Weights of a small transformer language model.
Size: MLP 320 SwiGLU, vocabulary 3405, 3.91M parameters.
Each number is 200 + 20 x the weight over the matrix's rms, rounded and kept within 0 to 999. Layers, rows and columns count from 0.

# layer 9 MLP gate, 320x160, rms 0.0724, rows 65-94, columns 80-159
198,181,216,167,196,208,209,197,202,202,174,159,236,224,192,210,207,226,176,189,205,213,210,222,203,185,204,240,211,213,207,187,183,249,175,179,207,186,191,241,227,189,207,188,183,158,220,185,170,222,192,172,155,182,218,199,188,200,173,206,218,220,201,224,179,198,211,197,174,207,202,218,178,193,201,218,218,182,218,207
201,197,197,194,165,254,228,206,197,240,190,210,208,191,204,200,226,147,210,179,198,168,172,223,218,230,153,191,202,178,175,217,261,222,177,208,218,182,227,241,211,258,160,207,194,176,204,160,187,185,222,209,150,215,213,161,176,203,203,232,195,241,247,180,210,175,194,231,184,217,199,185,196,199,163,226,205,187,205,220
182,179,198,209,209,200,196,172,195,204,210,181,147,197,205,193,192,217,195,184,196,184,180,213,202,219,211,238,202,193,195,171,236,214,198,176,202,195,207,199,193,178,162,221,223,181,181,243,186,209,205,225,176,217,190,134,213,216,184,215,177,205,187,225,230,166,193,202,174,188,197,239,206,195,179,198,174,163,212,222
201,170,193,204,197,228,189,191,187,236,205,213,183,186,216,187,235,203,190,210,204,205,193,199,146,199,193,229,197,206,223,216,217,222,196,190,208,200,212,181,211,204,193,173,235,154,231,203,199,232,209,180,164,197,201,207,173,191,218,188,221,190,197,189,182,164,157,213,221,183,204,161,170,232,231,190,224,177,215,209
163,213,208,175,203,229,167,244,210,242,206,226,201,233,208,187,209,218,199,218,210,170,175,186,165,217,211,218,232,192,196,202,211,223,206,155,200,207,198,191,181,172,203,164,242,202,212,178,175,230,234,194,198,179,224,204,225,231,219,216,219,206,150,197,202,157,182,207,234,196,215,181,200,218,216,185,228,182,201,183
249,192,210,201,194,180,148,184,199,199,158,204,174,213,178,199,188,187,247,181,213,203,208,195,206,174,179,190,213,150,184,216,204,207,201,215,215,201,228,200,219,180,220,193,234,192,221,203,227,189,218,190,214,215,186,177,222,200,186,206,203,198,185,200,210,204,185,231,209,198,181,170,196,190,161,198,210,202,194,191
218,202,218,187,180,229,179,236,223,201,187,231,215,196,199,197,167,215,204,207,222,205,195,191,175,198,214,199,195,205,196,191,202,236,210,229,217,222,148,198,233,209,236,187,203,207,207,205,211,215,222,192,166,201,209,211,185,198,215,187,241,192,220,221,212,176,194,192,202,179,207,195,191,184,196,227,203,170,217,207
207,194,199,172,237,210,203,191,209,189,181,163,230,174,193,185,206,214,209,179,170,197,234,213,183,202,192,225,231,204,244,210,177,190,216,192,199,190,191,232,233,175,204,227,195,208,215,197,189,230,218,202,185,212,214,218,197,193,224,210,196,229,211,216,209,153,205,214,208,185,240,192,190,220,211,199,207,198,231,198
180,191,217,207,189,202,194,216,187,175,198,164,193,223,218,229,191,176,198,208,205,192,179,195,190,215,209,252,206,190,228,209,243,211,219,233,173,217,184,198,200,168,175,186,185,228,189,195,171,213,219,188,169,201,218,186,210,204,160,198,169,209,186,184,226,186,189,248,218,191,185,197,184,203,217,171,205,182,192,212
212,197,169,197,148,195,158,198,211,168,203,187,197,184,192,203,196,169,200,204,219,205,186,218,206,221,187,192,163,156,209,208,238,207,192,201,201,196,190,223,183,184,198,194,165,200,204,182,197,180,201,235,170,197,185,161,221,211,192,194,203,201,208,194,205,191,216,215,195,196,206,221,196,210,172,186,174,207,162,217
183,230,202,207,192,221,212,212,213,206,214,192,183,205,219,198,198,180,188,170,227,162,178,239,173,220,174,197,196,226,172,222,171,171,213,207,236,177,221,232,178,199,220,221,179,186,202,180,217,183,223,205,167,227,190,224,192,178,214,232,203,221,217,213,187,220,199,200,198,220,241,225,203,198,174,232,191,164,191,226
167,213,197,211,238,169,183,173,218,215,210,228,213,222,227,181,172,208,186,204,235,168,202,203,179,227,219,196,212,210,239,203,204,207,140,201,176,171,180,195,233,203,207,197,199,186,192,227,195,224,187,215,261,231,172,178,218,194,203,214,236,226,205,173,162,186,211,247,218,192,169,180,194,179,202,189,232,183,203,215
219,224,228,207,218,187,210,194,207,196,211,195,195,195,231,192,212,221,194,228,219,207,162,215,199,196,192,183,175,188,215,220,176,194,215,207,186,224,195,213,236,224,198,199,224,177,215,206,189,234,204,188,183,174,204,206,185,228,180,179,181,177,199,199,173,184,177,198,202,209,203,189,215,192,222,195,169,211,212,200
187,196,201,170,237,227,192,215,175,181,171,180,178,218,192,195,205,218,178,181,191,201,202,233,203,204,192,207,206,197,190,176,216,177,227,215,199,204,209,231,191,184,225,230,213,195,194,196,204,179,175,213,207,229,220,161,196,236,196,230,207,244,208,185,162,218,213,187,188,207,161,199,191,220,173,162,167,198,177,220
183,167,193,212,224,198,159,198,196,210,207,196,211,201,168,241,212,152,191,228,211,209,172,211,185,245,205,171,215,229,172,180,206,195,206,146,238,174,209,227,214,224,220,178,179,212,203,217,211,226,204,206,172,161,243,232,179,188,208,227,218,194,209,229,218,192,177,215,198,204,196,176,198,166,210,172,170,190,149,182
207,186,171,209,185,201,210,210,180,177,204,221,223,223,187,211,200,181,206,179,221,201,188,212,170,224,186,202,201,222,207,201,209,198,191,219,194,222,213,193,214,223,219,204,177,193,213,168,214,239,218,233,185,181,224,184,153,184,226,225,145,215,185,212,197,200,180,188,230,181,178,182,208,205,197,213,170,211,206,197
212,208,195,194,196,206,204,199,222,186,221,193,171,182,212,202,193,207,202,219,187,240,194,198,207,204,236,199,205,227,215,202,173,229,178,214,189,198,192,202,202,217,209,200,221,191,187,205,217,165,183,181,213,205,208,197,189,200,242,198,155,197,200,181,183,211,198,234,169,197,222,172,192,187,235,197,210,204,238,208
220,236,225,196,188,208,203,200,179,212,175,166,173,221,217,175,183,205,211,196,218,177,217,212,194,237,172,193,244,219,192,180,192,216,240,189,193,173,228,197,153,165,182,209,173,211,221,197,204,211,198,222,230,220,193,191,217,205,215,228,175,180,150,209,179,227,183,185,211,189,244,205,204,213,201,223,214,138,183,224
175,164,221,199,218,180,202,214,185,206,226,203,225,159,190,190,207,210,230,178,212,168,214,234,201,220,175,212,214,194,175,202,203,163,190,225,192,232,183,202,244,185,195,172,172,182,244,245,210,213,181,233,191,183,177,216,191,182,193,177,161,186,161,197,190,221,198,155,185,155,194,246,195,213,229,198,184,207,211,250
156,167,205,161,220,211,208,217,202,157,171,191,206,214,209,214,202,189,219,196,189,183,159,173,183,202,161,201,237,173,230,220,182,178,207,214,209,193,185,183,229,176,226,207,199,136,212,214,211,206,194,249,193,254,244,188,201,227,166,186,208,213,209,204,196,182,196,180,209,186,203,237,198,201,260,215,195,220,173,244
207,191,181,178,187,159,244,216,182,199,181,205,192,195,233,215,203,150,244,163,221,218,207,201,220,235,191,158,222,214,209,187,193,214,214,203,176,177,194,233,220,190,227,181,236,216,200,197,201,227,184,211,204,183,185,187,211,219,203,180,182,217,210,203,196,213,213,177,189,194,190,198,171,228,225,192,203,209,189,173
143,184,179,214,211,233,182,242,203,197,234,194,189,227,219,178,217,205,228,195,249,172,221,216,189,208,215,198,229,226,205,202,189,211,206,161,185,185,182,189,152,179,170,190,209,162,188,165,190,227,200,190,189,200,190,184,160,209,214,216,206,178,187,250,198,203,214,196,207,186,217,195,200,211,224,202,200,208,213,208
186,224,180,215,158,221,208,171,207,177,232,198,204,205,213,247,208,210,220,212,195,205,185,203,204,230,190,187,189,179,211,192,194,168,208,242,206,196,182,175,204,157,193,228,198,196,190,214,198,221,183,196,209,199,216,163,216,212,201,198,234,194,213,182,232,208,208,216,198,223,187,204,180,192,207,178,214,196,222,205
173,208,206,186,196,160,219,191,182,226,197,228,187,180,192,197,187,201,211,202,217,202,200,176,206,222,200,192,197,203,179,174,198,209,214,173,190,208,182,214,197,210,205,168,151,219,209,187,191,213,181,207,168,219,187,200,199,178,193,208,146,198,186,196,153,199,192,225,211,183,178,183,169,171,203,220,197,197,192,200
222,227,201,217,213,194,194,196,204,228,183,192,187,179,210,208,220,184,222,213,168,233,183,205,210,219,199,226,212,193,199,171,171,185,178,188,177,219,179,208,206,187,195,163,209,181,208,160,226,204,244,211,179,208,224,182,226,215,187,242,205,203,197,198,163,184,206,204,177,177,205,177,197,235,195,192,218,191,211,190
169,178,150,155,236,221,186,185,189,219,204,214,212,195,220,226,177,211,191,213,200,198,169,172,187,206,231,198,160,193,178,233,202,194,182,182,175,201,218,247,188,211,167,179,192,192,200,240,207,227,222,223,214,245,190,191,226,214,197,191,216,204,180,212,184,187,205,193,224,198,200,204,181,203,141,197,179,199,212,212
172,239,156,179,182,193,207,207,162,197,192,187,210,180,189,193,217,202,195,203,170,232,169,193,184,239,191,185,175,187,165,199,171,183,200,215,208,181,209,220,194,215,199,218,208,187,200,193,196,197,171,199,209,227,180,192,185,203,200,203,202,196,178,201,185,219,163,187,162,222,207,170,184,182,159,230,202,233,190,207
205,195,194,162,218,204,156,185,209,221,189,211,194,164,214,207,209,184,214,189,179,212,193,217,179,217,181,248,217,210,226,232,167,200,211,180,212,228,202,205,188,175,232,214,190,169,185,210,203,209,235,158,193,224,223,196,218,204,227,214,213,222,188,207,230,182,184,227,247,166,224,176,201,184,210,242,217,189,209,189
216,170,194,206,202,211,206,190,162,213,174,168,195,203,225,199,208,217,206,198,200,187,171,172,175,209,200,223,209,227,232,205,225,190,207,207,167,221,212,197,188,184,237,204,181,179,220,205,188,206,227,232,215,185,190,165,187,217,175,185,196,217,200,173,206,173,190,232,226,188,189,186,206,209,191,163,208,166,182,204
136,189,206,194,197,211,191,198,223,186,194,245,179,214,208,207,177,200,228,183,191,174,188,193,192,220,208,161,229,200,205,168,217,223,237,177,146,183,189,200,179,198,145,188,216,194,190,224,252,187,239,221,200,199,211,199,211,204,219,210,168,208,191,220,182,197,180,172,212,238,211,178,185,222,170,205,224,212,220,222
# layer 9 MLP up, 320x160, rms 0.0727, rows 65-93, columns 80-159
175,206,177,198,203,223,230,184,179,227,221,209,194,208,217,198,171,214,191,196,209,229,166,187,236,199,209,177,218,243,171,202,179,184,164,226,192,198,216,213,227,172,222,239,223,218,177,182,225,188,187,189,191,188,183,207,191,179,150,228,177,225,220,205,228,240,208,171,217,226,184,210,195,189,179,201,212,218,214,168
199,206,201,165,170,214,231,191,195,188,191,202,177,245,195,226,186,199,230,195,241,175,171,180,176,165,193,223,215,179,185,230,189,205,211,197,206,176,194,229,218,182,216,205,163,186,187,172,167,220,209,215,198,191,203,216,191,180,193,216,197,168,225,168,178,206,176,192,186,197,180,201,202,214,205,235,182,198,218,229
240,201,184,198,216,202,201,213,211,232,195,232,195,182,222,185,216,213,205,231,192,181,185,186,185,173,216,217,181,199,222,192,191,181,166,205,204,217,196,210,188,213,250,170,178,224,166,239,182,211,219,206,160,226,170,183,177,193,231,211,188,203,207,193,188,168,184,232,210,200,233,199,196,196,244,189,228,219,219,195
197,202,198,192,188,159,175,199,216,219,191,184,191,178,202,194,173,221,201,174,189,203,218,179,203,201,222,189,190,234,174,201,197,184,226,209,212,200,215,221,191,236,207,181,200,198,222,202,234,170,255,205,200,167,220,178,152,187,208,207,227,180,214,199,196,217,217,156,165,199,216,174,200,202,188,204,205,161,186,193
181,192,220,206,188,183,208,208,188,179,195,199,237,219,205,179,175,209,217,205,205,198,192,204,212,178,181,212,233,214,185,214,204,188,199,178,200,175,206,215,212,194,236,159,219,233,202,160,254,188,215,180,229,200,195,160,212,188,209,157,211,175,235,188,189,194,181,202,190,199,208,226,206,208,229,216,222,207,214,156
216,197,212,208,207,227,178,201,180,227,213,210,208,190,226,192,217,195,192,217,176,224,249,195,162,211,186,199,196,208,182,221,197,180,223,183,197,210,192,197,207,211,163,184,234,213,217,193,196,206,193,209,217,193,222,192,207,198,214,164,210,136,203,215,189,195,221,204,182,253,210,209,195,201,211,176,183,248,194,163
176,198,184,206,197,165,194,171,181,194,166,208,212,183,207,166,196,221,212,184,180,199,200,183,230,198,218,180,218,212,194,188,200,189,184,193,210,201,192,190,151,197,175,230,205,222,213,207,237,190,193,206,203,193,184,182,205,204,186,158,186,243,226,173,212,202,189,212,200,206,201,206,223,205,203,202,243,233,210,190
225,176,204,211,162,199,211,182,234,209,176,221,170,232,194,199,182,212,206,206,190,186,192,187,196,216,206,210,198,233,206,206,198,191,220,177,211,223,234,195,190,227,221,185,208,208,171,222,173,181,199,245,184,231,176,176,196,173,233,179,185,189,214,215,206,178,227,204,196,205,212,192,187,197,223,214,214,217,238,197
185,183,194,221,190,200,191,205,192,178,227,224,195,186,218,197,194,201,199,187,191,213,223,194,195,197,218,243,197,155,177,197,198,190,154,218,205,209,181,241,223,194,200,190,197,190,208,183,181,200,204,225,215,231,197,192,207,209,204,174,207,207,198,206,215,212,204,205,202,229,195,187,205,198,180,161,235,182,177,181
228,205,209,208,145,218,212,163,188,193,191,199,182,196,206,197,191,210,229,179,201,192,198,218,213,168,234,180,175,207,205,195,156,219,186,201,195,175,210,185,217,195,157,195,190,225,231,207,198,209,158,213,194,228,158,196,219,183,205,218,211,213,204,198,200,188,193,212,179,243,197,248,177,214,186,163,191,229,223,201
211,218,225,207,195,197,220,204,192,189,199,153,202,193,261,213,190,181,205,206,207,188,203,194,225,171,178,190,161,212,168,207,204,196,180,199,177,190,208,210,207,181,217,231,200,191,200,190,196,169,198,180,168,202,187,214,163,195,188,215,191,227,209,190,206,221,209,166,217,208,183,197,209,245,188,206,228,210,250,221
221,202,198,210,197,226,182,197,195,174,201,166,204,147,209,204,206,232,215,187,234,203,193,201,220,205,223,209,234,196,225,216,203,198,170,197,200,217,177,235,205,217,198,192,210,193,207,200,228,197,213,227,198,218,182,218,197,170,166,228,201,167,232,195,217,197,214,181,217,175,215,222,190,189,210,178,190,210,210,175
191,195,248,213,200,204,226,192,200,187,197,247,155,215,200,206,199,215,210,240,236,191,206,187,228,217,195,169,198,184,218,221,215,229,199,212,181,208,174,180,237,169,195,210,212,151,199,223,183,195,245,212,153,207,196,198,178,192,180,184,236,208,208,167,172,190,213,178,213,206,237,206,177,204,190,209,193,192,209,223
193,246,209,188,214,174,223,192,184,194,177,192,201,161,229,166,178,158,188,187,153,180,188,194,180,207,197,221,209,192,206,153,199,214,195,191,219,224,213,176,177,192,182,197,197,167,201,187,239,189,203,204,196,175,194,212,227,180,185,195,213,215,152,208,199,199,172,189,187,192,200,194,194,226,238,202,201,224,193,215
210,190,189,181,214,189,182,188,242,166,204,186,190,223,209,162,227,210,209,195,195,215,175,164,201,203,196,218,207,186,183,188,178,185,184,263,167,178,204,205,182,188,176,212,234,190,228,208,166,199,167,216,212,209,210,167,203,223,177,195,155,171,198,214,208,217,193,187,208,178,214,186,188,183,199,225,210,184,204,215
199,208,197,167,201,202,178,208,217,171,197,195,219,236,193,188,199,207,223,203,196,218,215,227,249,214,193,173,189,152,220,247,221,241,205,198,210,201,215,214,174,180,217,200,152,208,208,221,200,203,221,186,175,202,190,212,226,173,203,223,202,204,220,196,167,192,224,212,194,145,244,203,174,202,211,203,206,188,218,219
202,171,210,223,203,198,235,190,215,217,213,184,215,200,183,205,213,188,190,194,189,173,211,205,202,225,210,247,208,182,202,203,218,179,195,187,210,195,229,213,221,169,170,224,190,197,222,205,209,257,245,204,230,193,187,183,233,226,181,231,212,212,187,194,210,193,169,212,238,183,191,206,217,142,203,214,220,239,227,221
173,163,196,223,221,196,186,216,193,165,163,204,211,212,195,206,214,194,201,178,191,222,194,217,227,174,200,207,222,205,203,192,208,180,236,206,212,214,165,199,194,154,230,191,212,207,207,210,206,220,185,221,192,209,192,180,235,203,176,204,205,265,224,202,215,196,158,195,221,223,210,177,201,208,214,216,221,182,227,203
185,189,188,181,222,162,164,209,216,199,189,209,195,192,214,171,199,198,209,208,235,211,176,203,219,235,178,232,222,226,179,169,217,217,208,159,191,225,205,162,178,202,202,203,218,177,192,203,179,208,184,184,171,196,165,184,215,188,216,182,178,225,184,192,179,198,199,199,193,169,220,191,153,231,206,194,201,225,215,213
198,211,200,205,206,235,203,179,207,227,167,191,202,221,257,181,181,211,220,233,209,234,200,164,170,175,183,180,143,212,174,206,178,213,187,190,209,199,205,221,183,248,186,170,218,174,236,209,202,201,177,200,194,196,192,175,204,179,181,198,164,206,237,185,197,172,205,204,203,188,211,245,189,190,179,183,208,199,212,165
211,201,207,211,200,191,197,179,184,190,218,221,172,226,206,196,197,191,220,220,193,210,214,215,223,197,175,176,174,186,192,196,190,214,198,226,193,213,222,195,221,204,214,234,188,175,187,211,193,179,189,191,177,174,194,203,167,216,212,191,210,174,203,160,171,188,239,223,188,138,189,208,217,207,167,211,205,222,168,202
178,219,227,181,215,179,193,233,185,212,210,197,205,211,176,220,230,156,202,196,220,164,215,233,214,207,207,202,168,216,165,174,167,215,190,186,170,209,179,137,229,193,184,221,191,198,212,194,207,247,214,183,239,190,216,170,195,211,209,232,233,199,185,192,202,191,182,230,189,180,198,169,205,172,223,179,219,225,189,201
212,213,204,206,183,178,191,198,192,184,219,199,237,192,191,208,184,187,197,231,171,211,242,204,180,183,195,235,206,209,210,185,181,198,229,189,222,202,255,177,201,178,205,176,176,216,210,196,203,209,187,187,239,192,189,186,190,213,170,194,187,199,180,234,221,232,203,199,202,189,213,203,197,201,231,208,202,181,204,189
190,216,206,220,219,195,223,197,201,190,212,197,265,201,207,201,218,168,181,179,171,209,169,206,185,208,178,233,197,195,206,236,239,206,195,209,198,212,176,218,216,203,213,204,241,206,223,156,209,204,193,209,221,208,186,159,158,233,172,247,213,195,203,178,207,181,235,206,168,222,183,201,202,182,214,223,188,203,197,215
202,180,178,177,213,204,172,189,209,189,193,204,232,228,191,188,208,183,178,203,226,211,220,214,197,209,249,216,209,207,231,203,200,192,191,177,205,209,190,208,176,192,206,235,180,205,183,204,169,196,162,217,253,197,173,176,183,214,189,176,177,209,200,232,221,218,199,213,216,181,195,178,199,177,171,227,195,216,223,230
191,222,185,179,199,174,204,231,207,215,195,227,185,163,212,194,266,187,225,212,203,205,184,203,238,183,192,184,177,189,240,163,228,170,216,212,145,196,192,214,202,204,224,198,199,164,183,191,188,199,215,204,243,200,221,204,186,187,217,189,172,225,220,202,188,190,143,178,211,170,255,185,199,203,195,215,211,229,214,173
214,191,191,184,163,182,183,231,189,187,252,197,215,202,174,214,168,196,222,214,212,204,235,165,174,206,189,231,193,171,208,218,196,199,191,205,180,191,177,196,159,161,193,218,199,219,216,228,165,209,178,223,193,215,235,209,204,222,226,223,182,211,172,193,223,213,151,210,218,214,208,153,180,205,237,184,187,192,195,192
222,230,187,183,170,176,192,190,240,183,212,193,198,207,205,203,217,208,237,213,179,203,243,200,221,184,223,199,213,186,184,181,209,179,214,183,196,225,217,185,199,177,187,186,172,198,200,169,213,183,217,226,167,170,231,203,205,199,199,199,193,153,200,208,216,156,184,206,202,194,170,184,178,198,214,208,174,224,146,204
212,187,162,202,182,180,234,177,185,211,201,198,178,203,175,206,183,256,216,206,193,197,202,178,197,192,180,172,178,177,209,190,211,182,182,216,169,191,235,164,202,199,190,188,186,204,212,192,214,204,189,190,202,217,174,184,197,188,244,226,200,223,197,200,195,140,206,213,205,206,186,186,211,219,214,260,185,182,193,222
# layer 9 MLP down (transposed), 320x160, rms 0.101, rows 65-93, columns 80-159
199,215,185,174,158,207,217,234,222,216,195,182,206,207,193,186,161,191,200,198,201,207,181,172,200,174,244,239,186,187,214,178,184,185,170,198,175,189,186,209,224,188,213,185,200,229,209,207,171,213,214,195,182,211,208,202,205,215,222,192,204,181,199,177,158,206,220,201,208,207,180,175,180,219,191,190,193,201,228,202
204,220,194,184,193,217,209,187,196,235,173,218,205,213,196,204,212,220,195,160,203,165,213,181,172,196,185,171,195,209,189,204,233,202,229,210,208,197,217,223,181,192,185,200,230,158,176,169,221,200,186,218,154,199,219,181,164,179,187,191,143,216,206,197,187,213,177,193,177,205,160,174,200,208,222,213,225,210,225,200
170,244,226,199,191,194,197,212,184,190,219,211,202,187,183,193,186,220,175,222,201,196,205,228,207,200,207,198,172,199,184,194,190,192,229,169,223,186,199,182,183,188,222,185,179,227,218,175,177,224,214,173,193,213,161,176,196,217,180,206,214,229,195,198,181,188,224,184,199,215,212,208,206,200,201,211,184,181,180,219
227,189,203,210,202,201,211,227,179,188,235,212,207,203,176,212,176,186,190,207,195,216,203,197,154,228,184,198,225,204,187,216,218,245,206,206,217,261,198,210,174,198,198,189,201,225,224,199,219,250,216,202,221,192,170,173,188,210,203,185,228,211,189,211,173,191,214,201,195,212,182,198,188,191,209,179,198,202,213,196
199,199,160,215,168,158,185,199,196,188,199,198,167,207,213,184,183,183,182,196,203,188,226,182,222,195,216,204,225,196,198,233,204,211,199,196,169,228,221,173,229,194,202,189,222,238,188,215,172,186,207,178,221,235,215,205,215,212,161,196,214,176,204,168,164,201,212,210,191,199,189,215,200,193,194,202,201,203,220,188
187,204,199,196,202,203,188,160,230,199,168,174,212,185,238,185,213,181,193,226,193,207,197,182,187,227,188,218,201,215,222,199,207,191,184,214,157,182,192,190,180,198,219,237,204,195,189,212,210,180,203,205,180,221,216,222,198,218,186,240,197,173,204,199,201,178,210,175,171,201,205,202,199,196,214,202,174,207,189,180
239,199,237,168,241,214,164,192,189,213,205,228,214,221,183,184,212,198,205,239,190,182,200,201,218,212,187,238,209,183,174,206,208,205,214,181,215,205,201,215,188,175,177,176,207,201,165,226,185,194,171,188,200,231,229,196,229,211,205,213,205,222,180,216,196,210,148,172,203,211,177,184,200,205,239,199,186,193,187,202
194,186,215,182,178,204,213,186,217,205,245,182,174,194,202,189,193,192,213,236,211,203,193,213,201,206,214,177,228,188,210,214,220,223,209,190,200,201,188,216,228,227,206,160,215,178,205,221,177,183,183,149,162,189,181,193,203,233,196,206,188,157,209,184,264,217,226,186,195,219,194,215,197,206,197,186,183,214,216,219
206,208,178,240,246,207,189,215,231,230,198,160,192,201,218,170,183,219,185,217,191,202,197,217,216,230,210,224,218,219,172,154,212,200,183,187,210,182,195,215,210,228,185,205,208,170,191,204,204,187,203,207,195,215,202,223,203,209,213,214,206,182,213,230,163,194,171,193,211,207,208,195,188,212,218,240,172,207,164,211
181,207,195,171,177,180,206,217,182,191,206,204,156,213,171,195,245,181,168,187,175,217,210,198,200,195,199,209,212,188,194,206,192,184,209,210,236,209,235,226,217,214,209,215,169,242,217,173,233,213,193,207,212,204,189,213,201,215,173,183,241,174,196,163,186,193,216,176,239,214,194,194,213,195,193,180,213,205,204,204
229,168,175,156,219,203,203,181,210,211,193,200,210,209,161,225,238,199,184,209,185,251,175,191,236,229,214,202,214,169,215,189,194,214,167,189,201,219,247,196,162,202,165,190,233,187,206,188,205,202,197,242,202,200,189,222,212,194,217,212,197,221,201,215,200,181,193,208,216,185,179,193,190,184,197,159,177,227,220,187
206,181,207,215,190,186,235,212,189,178,189,198,204,219,183,224,184,190,155,194,201,208,238,235,197,187,189,228,216,221,194,219,187,172,225,224,200,188,184,180,222,226,201,242,193,224,225,229,212,199,182,166,195,198,195,165,210,194,208,194,186,203,219,195,228,210,201,205,222,191,188,202,168,199,189,237,166,170,202,157
223,204,204,199,189,183,196,180,204,188,189,223,182,183,183,195,159,194,203,191,194,184,208,210,231,232,196,143,209,192,178,215,206,198,209,218,196,199,193,242,217,228,191,209,211,216,157,182,230,222,188,145,189,230,212,181,187,195,191,214,194,198,180,176,190,220,191,189,182,177,164,233,226,188,196,209,208,226,210,198
177,174,251,158,187,204,198,180,186,221,251,209,203,195,186,215,178,190,231,152,202,204,203,218,178,218,208,211,174,204,191,178,222,210,222,212,214,173,233,202,180,192,209,169,204,205,213,186,156,211,195,222,200,196,205,169,220,196,206,213,215,182,188,200,167,207,239,200,203,186,229,187,211,219,200,182,203,240,170,197
188,186,177,221,200,186,197,180,206,194,210,197,204,243,207,198,239,162,193,167,225,221,202,193,205,179,228,197,133,210,182,220,187,210,203,176,200,208,179,186,211,217,172,191,209,174,188,185,188,178,199,181,205,250,205,218,229,214,203,167,205,149,221,238,204,164,206,187,210,178,183,204,172,217,212,173,210,206,211,233
235,243,202,206,198,188,207,190,176,192,205,172,192,179,205,195,221,196,216,197,197,203,204,207,253,197,188,208,209,235,195,220,196,168,181,213,188,188,217,146,178,163,171,206,196,215,190,188,238,168,181,196,192,197,221,210,237,206,185,187,172,191,195,207,193,224,209,184,246,229,210,186,186,250,206,226,252,200,184,171
211,170,189,197,182,194,160,190,189,213,213,188,189,226,193,220,111,163,198,236,177,216,181,227,201,195,197,197,191,231,200,181,166,210,174,180,203,201,184,223,206,231,194,194,204,161,195,212,178,199,212,220,225,176,226,220,184,176,220,223,200,195,225,182,222,186,204,207,189,202,206,184,215,235,190,218,170,207,224,219
209,226,206,195,165,181,188,215,193,193,182,241,205,193,203,213,170,191,196,226,204,238,188,199,202,157,215,216,191,240,203,196,183,208,210,241,203,215,161,216,224,194,210,200,172,227,213,242,227,142,195,165,167,182,206,214,209,226,201,205,171,174,198,215,190,207,183,222,237,218,180,207,184,201,211,189,176,217,199,203
182,252,231,181,230,172,201,196,222,184,198,175,232,172,189,172,200,202,203,178,216,212,206,183,211,178,211,196,216,196,201,230,220,224,208,192,188,203,166,186,185,163,184,184,191,129,200,187,177,165,202,214,202,220,191,183,209,191,250,169,196,200,175,199,208,191,208,176,188,206,222,225,205,209,198,198,196,228,186,226
175,172,224,213,194,200,218,192,217,213,202,219,189,176,180,183,185,164,192,189,180,214,235,217,170,222,188,224,217,178,235,212,212,168,217,185,223,158,213,194,218,167,212,215,169,204,189,184,212,205,222,219,182,189,206,187,205,184,198,168,207,179,184,206,221,211,191,190,204,230,205,202,181,197,215,233,238,234,159,172
172,201,212,204,226,213,181,239,205,211,204,187,180,171,197,196,228,215,191,219,193,223,208,186,201,216,226,190,249,198,204,211,209,206,224,196,210,224,197,222,202,215,198,194,196,197,186,221,215,191,203,172,207,170,190,218,213,211,213,183,206,206,202,167,226,214,207,212,165,211,203,210,207,227,223,175,242,206,161,201
210,171,211,191,183,210,184,233,236,240,263,182,235,198,186,217,241,202,184,170,208,177,207,179,176,201,197,231,204,200,186,188,188,206,181,205,217,197,198,252,192,200,195,214,210,188,210,189,196,203,221,195,197,191,249,211,222,196,239,219,184,177,193,229,184,206,221,211,196,181,142,178,217,187,229,182,222,216,231,230
247,235,190,193,193,192,237,180,224,219,192,198,203,194,190,207,217,190,209,212,200,191,216,210,239,207,176,223,188,205,214,219,199,218,184,199,213,220,188,166,185,262,218,213,221,167,191,189,212,219,217,224,195,202,214,179,242,211,192,206,158,187,195,195,220,224,206,211,180,187,200,176,171,194,222,232,197,165,188,180
193,215,179,175,195,204,192,205,195,202,152,233,215,189,162,181,240,208,216,163,191,204,196,212,195,205,184,176,207,235,196,198,197,218,221,142,237,218,192,160,205,222,184,173,196,231,221,209,206,195,190,208,181,209,168,184,202,213,183,219,216,212,215,213,180,252,202,190,169,224,187,184,173,201,189,205,210,221,220,194
210,187,168,160,172,194,233,217,186,192,224,215,229,203,200,204,219,203,169,203,207,210,206,198,170,249,192,214,215,178,197,198,211,205,213,188,209,218,188,201,225,182,200,169,197,191,215,196,185,189,184,230,153,212,185,212,243,225,207,223,181,240,188,203,225,203,211,183,184,211,211,248,195,194,188,210,204,199,198,201
196,210,228,168,225,202,195,181,177,195,178,202,205,199,174,196,239,198,238,201,190,244,212,158,176,187,179,180,191,174,214,168,183,217,196,208,243,196,191,227,224,186,194,230,211,174,202,186,221,219,239,185,176,183,177,222,196,189,201,177,240,221,219,202,208,222,214,206,190,235,231,181,205,214,177,196,186,232,215,192
210,204,179,197,164,194,183,186,231,192,203,203,210,195,200,218,227,192,205,241,184,211,216,193,195,213,188,172,178,204,203,213,192,233,185,234,218,222,192,173,178,174,183,253,201,176,198,212,194,173,214,178,174,171,199,191,224,212,193,173,162,250,194,218,206,210,172,211,205,197,209,193,222,229,198,200,205,229,176,175
189,218,205,233,218,204,197,187,215,210,215,189,225,221,229,191,212,201,205,193,232,200,206,233,218,217,167,207,203,175,200,215,195,169,220,209,230,140,222,189,221,184,202,178,229,159,195,220,171,210,215,184,219,204,204,201,220,197,233,194,204,211,196,187,206,215,210,194,231,181,184,168,186,200,204,220,190,225,205,199
185,203,207,237,200,212,234,219,210,206,183,201,164,195,212,213,182,161,174,193,213,215,191,228,171,199,164,213,159,236,184,192,193,226,169,243,165,172,226,176,168,225,193,229,213,175,191,175,161,206,223,202,221,214,191,202,217,177,216,219,213,202,216,177,194,188,212,249,193,233,177,194,191,206,190,227,207,172,227,194